Part of a small language model's weights: 12 layers, width 160.
Each number is 500 + 40 x the weight over its row's rms, rounded and kept within 0 to 999. Layers, rows and columns count from 0. Numbers have three digits each. The size before them is the row's rms in percent of the matrix's.

# up: layer 6 MLP up, 640x160, rms 0.075, rows 478-497, columns 0-159
# down: layer 6 MLP down (transposed), 640x160, rms 0.0704, rows 478-497, columns 0-159
up478 100:503547515505470520470497510505536460528461498511570504523487495488512488479515503463411491558503489532494497428462501531569483452413508478524492500543592488541501461519499479548485533467492541488441433496532494517475486496455489490563501482495483501409459469628486490476541515440423474515475525528511508490513528478521591539446453528507534373489537492438495481527531583476421489577544460485526489452531491620472499462473522462510509629504556469453499468502486486434518534511488487
down478 106:516426487424523466530433509585504530490486488505393501433508430569522459524520515543521429534491456472500517534560516456473512516501495563497503577494464534491540509484583521495523488643496460486554554488553565467525480452531465499528521529478488542575527573452537497515541487538539461454525565533492499553439462501590429488476457507408481548520467460488422515455503466490472501451497513496498497473479491410471500489546486471509505412518477498547501528515475515494464490500522458
up479 089:518494516502565478541508514477404448516519493397559487471427479532539506513459475494516474537533513577494496430496467516487506526424524486515516534498497449543570402442456555436507529507505459546534578595548433487483461544497489488487552502531449501556506577499479543536540539499484436486555461498510488530467555512510468489456497527517549423517525530515512548479551557501466411483538484490509470556405500469511528509580460463466516482526400499481478462545473469468528454514464539
down479 083:526489485525417534462536491501550535494479468546497493482553484506466452488506553505502486413476430436523517582487590485513478500560489531558473504467515499476426533553555467575537501478538527498468457407517565493521519459465513469456486520476535485393504471459431458475467409518521546499487536562489546508623438468477541531552468524556473537462521491472448441475464487491554534544449567449486516436567517536473453484492520520528523480488553514570491538495513552503459530523514508
up480 093:485484450584412505535492498526512480496464507499448537513531521480491445495526459488565570499568491580529564510416491510504450467450513442504484444516551503428515448482528495548554531404512466495489511460450468520516500443500552592507496512549488481454520522499483471496556458433482454574574547493532565470499386482550543441496482392499493549541437495485496485459514513488512547463485516513517550495494496486498443542456519483448563558501532517526480468474544606449505487485505506
down480 095:530456537447575472472485467516531468521569517507578427503490495559510505494527509436371408484497528457499487480579480540418527511532503489483536529434469474530539590544479533515436526574558529475443504522528520485518504520455464487447508502508502571406450525525509527496517544550476550455460506574527454503435581523409544586520492546476495431471457542459502484510504519529479449549494438487476437505447475516495489500508510466543495498546462484455524502536472486556490499494520478
up481 104:527507588408471483465508495641460539527504553423440491515555487490501445496490554496517476518520543507497543522544506508488500492472414526508463501507507426561553473491449510534477498530482456424493459483519494506531475534498565542556454471431482520493541474514520513397422482498519533568484427467538549481532531484529495471532521490504484490445485445500541494461446470470523472502560466521541517549464574518559483467478542513525490536528560618472465542444505493416472541500454546
down481 114:510491496467532461539543519503472496535517484559470482436493487461489514459475507515518512508508553447583453597537607453495502535490483506506446531441465528510468538408509523551445524416499548560494555409487510515452372543577510463579499508451532508486515502493422458483504480393482488507513501531483542523549502489485502505499494464469521479571541470474547568464505546454494515528405482488493483540544510474522492483510512473569500496478415530506586536429496520513471441510477493
up482 096:469525520523463469439472404547485489498468500527535514487544482640499537493441465511501555494509499551563511480523422541608526453494494494493494537491485558544498491476477495496553515514446499442451421507467377494483545493581524478534493482489531464502484467526443522527519502536505510571435496554456467524502505540527650490439472478476476537530515491513483499490465572491414487518457478459518555463490499527403525480500484500510474466519458576495483555531521540461515541516521507
down482 091:569452474452527452523542581477498491520462501485430533428437532459467504538540563478540462488470521478427473533519588463405430488484513482518489463531484452453526453487530552510452459485522526613530545536496558478531512526472527540490536553494471590480509542450556441522499593518510510419555544452526559473521499470500376546534529467556526500475505520469501522507527498441541504456477495496516511537547515490552464483484533493449555517450510470499520466493508459518446430530467480
up483 093:465525494504515411484458534539432542475546514525508512434486535553512493536527537498484476573542512515418493502503495498573496490420553458536553485464533489486501498555552522483532526571541427547449513520481436477460467423595523472519412514531489462477603463509410531445526510500491571450477524512516487492492476522509447525516424554474556479552557526520475549506526475564486567485526450462498510515507515535439498508511419475434520554471494492459501480494525518474421486457432563
down483 083:486373485504512548498507458457592499538455480516530465591538450460462483517507486526560503466542492500535479452511576511504537529602494542500445438506530508448490507480453436469462521408429503518523477485535526532565561530420482510467571514477447492444426501553546481569463548465535475511510486440540494527473530504500611493446558476478520509506435435425545530505452507496499500490525494504501497486485503455516482477478568547541499479483530480533530470456459488520577480566487473
up484 102:512453519486526531518457485520509532460497485404473447499464449558478486564475478547493538491547531513522474524561532412570518490486463557469445625514493403543488502531534565521530499480483495578468451527550474504478482522455519487526490530427522497507465526539511462499464496499494382501442466501477512534523500493507632509428544460491472436491420492442499522437503433449489460571517518483534545513464566550509505534468584495489529507489586526483523463461475486501473497517505524
down484 108:532531496483494467481558525537462456506529492495496508401540558564464509368548493466459555530489504511507519514432529510429572622520490485487417477547392586523515528467465479484574520512467470488511521483392536475488511491506526553516491520473543415476470447454489473558601503470487502524456506487446454483472492492498456563561440466506526559542487528479445510540514537514537510470529482486512484527505554495467486497528508485508506439498434542471549506476550465494547449491538503
up485 090:456493484517544480463540505527532465425516525496505542524518540562427505452486604443425446582519542564526450512508522514512542472525510501527553436529492505485536466415564408474457521488497468517460518512526521525517585518474507552472478521476523453435485547447542443423508472482447481500476513525484459392473409554548504539473579511490488463522507507541520526515518527501431527504491524509519531492522510548623440501469481410492509507520480509490489503474511439505507543565566523
down485 088:504535503468468616497487484400509521629490490526532466456475451484551548521506501505527547407403449455494525457501517480527513459512445495443551548399508538486484468535470521527560453470530545485540509491510517503525443529546505441541524516556459536553501423535515569515486550497530455483523549514464492516515591457447506493555407548474495507418477478426501485530445475521532502519517522508494479471499474468495512525552476533495475424509463487518472494522524602551464489472500514
up486 110:472516454402445486500506493522529504439555447469439502594513531576514479497523456486483497486454529501531508514495546486471521445451466504414499511527496516519528459452417519473579527584478493480518501531538483520405456537468538461514511494442420566516544537559571518506488409490442472522516542498475524435533488460459484545519565489463490455503489473559507483487525503514415437509484498475489639456511514474524487457469515518519474497453539500543506594505545570482455499527524531
down486 107:391534525499483536542542479462518549545489523474537487538398474497455507590486572451505530541476409506569501493527453458533508571445502526524459534539490529499468523587519461423491475531461498540481507560453481538531460521461511442481502514516430512496489512449501539417452533461504529482508506542526423523448508531557497495486496530544517462431459481481464515480476478542514462559528578490509454424512495590481495569515514484478405553563518507464558487461511445495547477463527460
up487 102:459529525468386546473524412514474449519445549494556539570490432507543480564423541524505501491490637483440494476540445559456497467506467491484538553524506425488560473447512548466500490470485481475470527513546534413500527515479515531509408527516463567511541602487526472470486504503478482442472460510590509516517494506501507449591547519525525481542559412501498512465483476479458523535538477447458514462492467577471503551440550518495520493538532497490507489502528513487515542516464537
down487 110:468512510515538560493504525524527438469525476502520465493482516417498520497543476507471523478493484547513416507473527430491517505485487524530468514542534571488448538533520477585532529465542532484531465474449497578476493454495535448560542501498517448518484468520475539463597441443485490569502542518477538483519467445463395543394464500470466482437488507524520536463494467531520510533491440602553488481476571486560459455472437468493505509518438509399527573526523610551449480487488536
up488 103:488500516442460549472528508554517484497559542499464525524474474459549466489523509479481530500490525609486552452557476566473504500486443465464551484529496447497503507517357512462500457480516539562446457520600449449474497580461511474457436512485521564466475480509550560510541476514457493480460502521453516562538469453494515488570442499498444548517475455525463529516473481485502511486589499566508546504452537436479480559448433497472543583490537444526513565448519573429521479477519509
down488 104:498456455524522472571497454506501540545405474458502482432513561497488554541453529459568459509503486434448430564455545501467513466508539488519461541451512501524500539529537556523478511503419497529546480413429495534452472473527532487548492457495523541490576544528504505472496464512550551513486452518522550503508477524479495580394541474495545432499506454528505465451530490504541460497505562475512518625542520512502484449481617422501448470508460543459513495525501480577464488486489441
up489 097:532476428413456533473471486436517426464494545474521552476513529511566575523507548450473506485548521455469497524449477442575591475470545508542449469603491466459471477474502531444476513528434539559555423462523519493483491380544483567511480484545480504473505564486548593542577491487510498438485502519506561531506533474519441516499533488513456484489484507562505552476471508470487443544484480504519476497456528481483486536572587491471487554476511541471533500511465490463423527504428497
down489 094:491503494567516522480480456523495620503491486508493431523537427450497484539498457540479550531435495520520549469549504557456488511530474523410513436475529501522547464441499493547477482508488495494508556530465536505538527553471493382476503493468516521507470487602474440494436497524518572480514480532510525498520525488487581480436543533438559598479536492412468422530487433512494568511524534495443536500434490444513483506429498495448578464521441466504529468492458520556522504548537554
up490 094:535486573521543434481548459501522539568490512579496525508449508453457502474496476519539471609472533480500489470453594538435494512495503486476554454522539468533525441585489423457435509512454502431493571521565533526521578482513548454507484524405439513444467484612499450526445483483528510453442497497531497511500509475557443500549555493492472436473538501534479426480538518428476485507533442441513516463519519525561448497450519510531450558459480449491500488497478488556533493526493519
down490 094:514548414502374517483479530537473417442474526416523568435525541516492563554556502505524496456523447520458514542521384489546481413501535514487496478532543562522464517445472504515583500474554487546449458479546492404527500503487444483484526505575498461544574522418509566470560434496432490475494542516456568469510500524488499522486488466483499580539506503426514546483467536530539525536464555527462503498488486471488535504549488468474496455479505499544505458490537538510483539475487533
up491 109:505497498488428567438516487447577497524470505507498465528524489543490497509483558468488490484532499535475458547496443507509557490515581460524436543518488492527502503563575482527524506476448473477509468516562489501583493482489496486545423485431442542521542428509533524518495475412445493446547422526510535540516432511571567518481513549493549523480445429543476497486462462532404474553507454466540430484497498556505494554414502504445480493486433539534508601489459563491498594518485472
down491 108:470529532520569469534481468523439458499512496428450506543466484517578522422444510504461491477533561498502537444483547483592478507504432509497551481563485494508492472490450531526449481483532497467511536508521492460566515563504465527552496446564477429483461538473495538463500540542439462492431522546532457517493613438414506519469556449495393479530506517504529500538492566503629577475496458558443514530517469532456506533496469493462495575492515490509529489559477469474465444516467516
up492 087:471534463490547495456508514492475523530507509541457521478416490469471524497508578414418517526481485475528540477456528515477536447524496482499437491490477512443517473490532488519502465474543541509448511511558493523470557536500531458494555477516498552475468487551560482560471460464542470498464511507463490529487533455517464522414527454499593443508533529635499597544513493538552496519551455565482510491551451484451501613492500502534454488486454463478513498412438418524491448559411557
down492 081:528436531544459476535443492522518520499546476479556451520533521543486469514484397595570461472516504486436478485489497546515498511478519496545537510471500503518494495484493508476546544569492469512511446506442496497493497480501467520516429514525488459525531505484494581491555632539453580525557478502530489434487472558478496461553524495501413509509466536434493430469553549462468495467414504440512472496403429494516521426559461514477528546476535485541449503607522551461487498511580488
up493 104:391553524495485483517450479550502543507458445468448511492507468493522561492556474506513521530553498569568471453429485488525545474501519534459466514552518557530495452442438492417515498542433560523501448494509453465432536543449516390421539533442480555519517552555509483503444444454473491502526465547506474464503531514521506564434589594553516482544462480418528533455539513462503491507512464560502497468518501469492513504475443454446473577556481479516549525535514528497510530498521539
down493 104:464518515493482451498498463433496472520454469406589494463482513461495511527490528474448482509477553462430535480515490542468457512514539479517453506425508511376513534539571523523504504407563392506546493550489465465485427454543502538523444450521437598510467481476512469519496498491513503464544517491542529596474509498545487526550503510435473479536499485554467462559435483544582573550479541479519491499497517554515484560476491554506543506501591524459473457529514554477477532547455511
up494 087:451500484461451496483517522545482499528493572542453508532542528525496486491475499481457527424531587554480503544542472508488496491501500464500518457522495445444561493546454509557412491450491538528536457573549524491606483510489498579439533508441456504429544508496505499538520536512552523434534469509569489522491505520352477518522504489456461571498513494531511539434421509427469590517552512522489565515514516431467541498520494508501476516525499559503569488493439503417425462459500493
down494 084:588458487516532460511533430488559486450509492458517528485528461555517505469516476479540481584540487474507573435505530537504543486489487536506524592447538557511471465478524490449589517498511496513498560503476462486453501495534494451525495441524486502555455455491461457452481468506483455542477506431497523428584492520634477503528523516550579495513491468484430430499555490508575415508459445512563450448439493507529439479524508424461574540495520489513432459531525481514541549471501511
up495 097:455408534551458469572515523499530527487515543520496458472468486482437499576465476471498586490557575515484523528508454514625494508482486471474467435467529459511467464522564500506476565523536509477484441585501473525462485532512472515497474505560458474499481507512476527482510507523524512517477507561485485533507459553574493486529477510479374363576485460483527529525555556488507521508514534515610488453454479450426429468480480493502504548540526471489491494541424502507547553460531506
down495 086:534561472439543521474484456538483455527480513515473562530524467559498488429501459505460453523487482560509509502557519508413499503473500533461547612597476578515520512455468502506514470516445553544501525439494490499499493431445515499529567552512522571484478517462550544513468494535512478448490534462507496493500473450463538536539572413517622568428467499528482494475484449491432445527504447464443516582515485549577544527516488523498492497503503467440520444452547489442475439519477471
up496 100:470542610458458513533498497534456485427433489444497495523497497464499543538524473486504495480503515548485396549441470515508507500403462480528532517504539489493499517493399513485526459488486471464554488520486497542438478535509537488457490521525393539478429532500522435463502487463485500556463478465467566557556505422548505509529499553469527501559431465492521524450568565539557497471488478495582539479488494534569460509492572445489548507462434563444478543550526549467462527462472431
down496 101:511437430503609513514494485493479530496526526508453445522465404513546453449480544523497420435606487436470533440529536474469504511542474540461434498497468551470513459479483484470491584543534418541497539467492494522529548450554548549484511496493480497516568535551557467527576496452501515425505447533511474416426536505479448477509511495492542537481533582470558512527503503501493452490583523462477431491457529488472540489487474500566423541510539539457459534522507549496493523497551496
up497 094:497524490540510507434489503523536540473497521440446497523535537576466501550483438491474442494471522541423523516514530530560462486522499478478469502475544411501518525568526531557534526504485472493585530474405476527553493466448501593532537523502454477466532459495517522498489484519541479468550458504503453512488565468452560491519493503524463459501472509448461525481483444472508476565540414531498568587458511527510444520438385410597487564495509492540513546523591491441528509525446491
down497 094:521457489481468487543509469533474534498475463482582508500479458494500482549519610504531508511503459474608481469518516442445506464530453479533537552497470545498421511450537454523438509452503446538437461512573486508496507473549539425533435475509613530530504487518496481569415484461480533470466479496551501461517514497568528502481488536475528477528509428541547516500480553510497558480513574491536390405536517474496513456539577536420512469497531489425472524502471556534486503423494488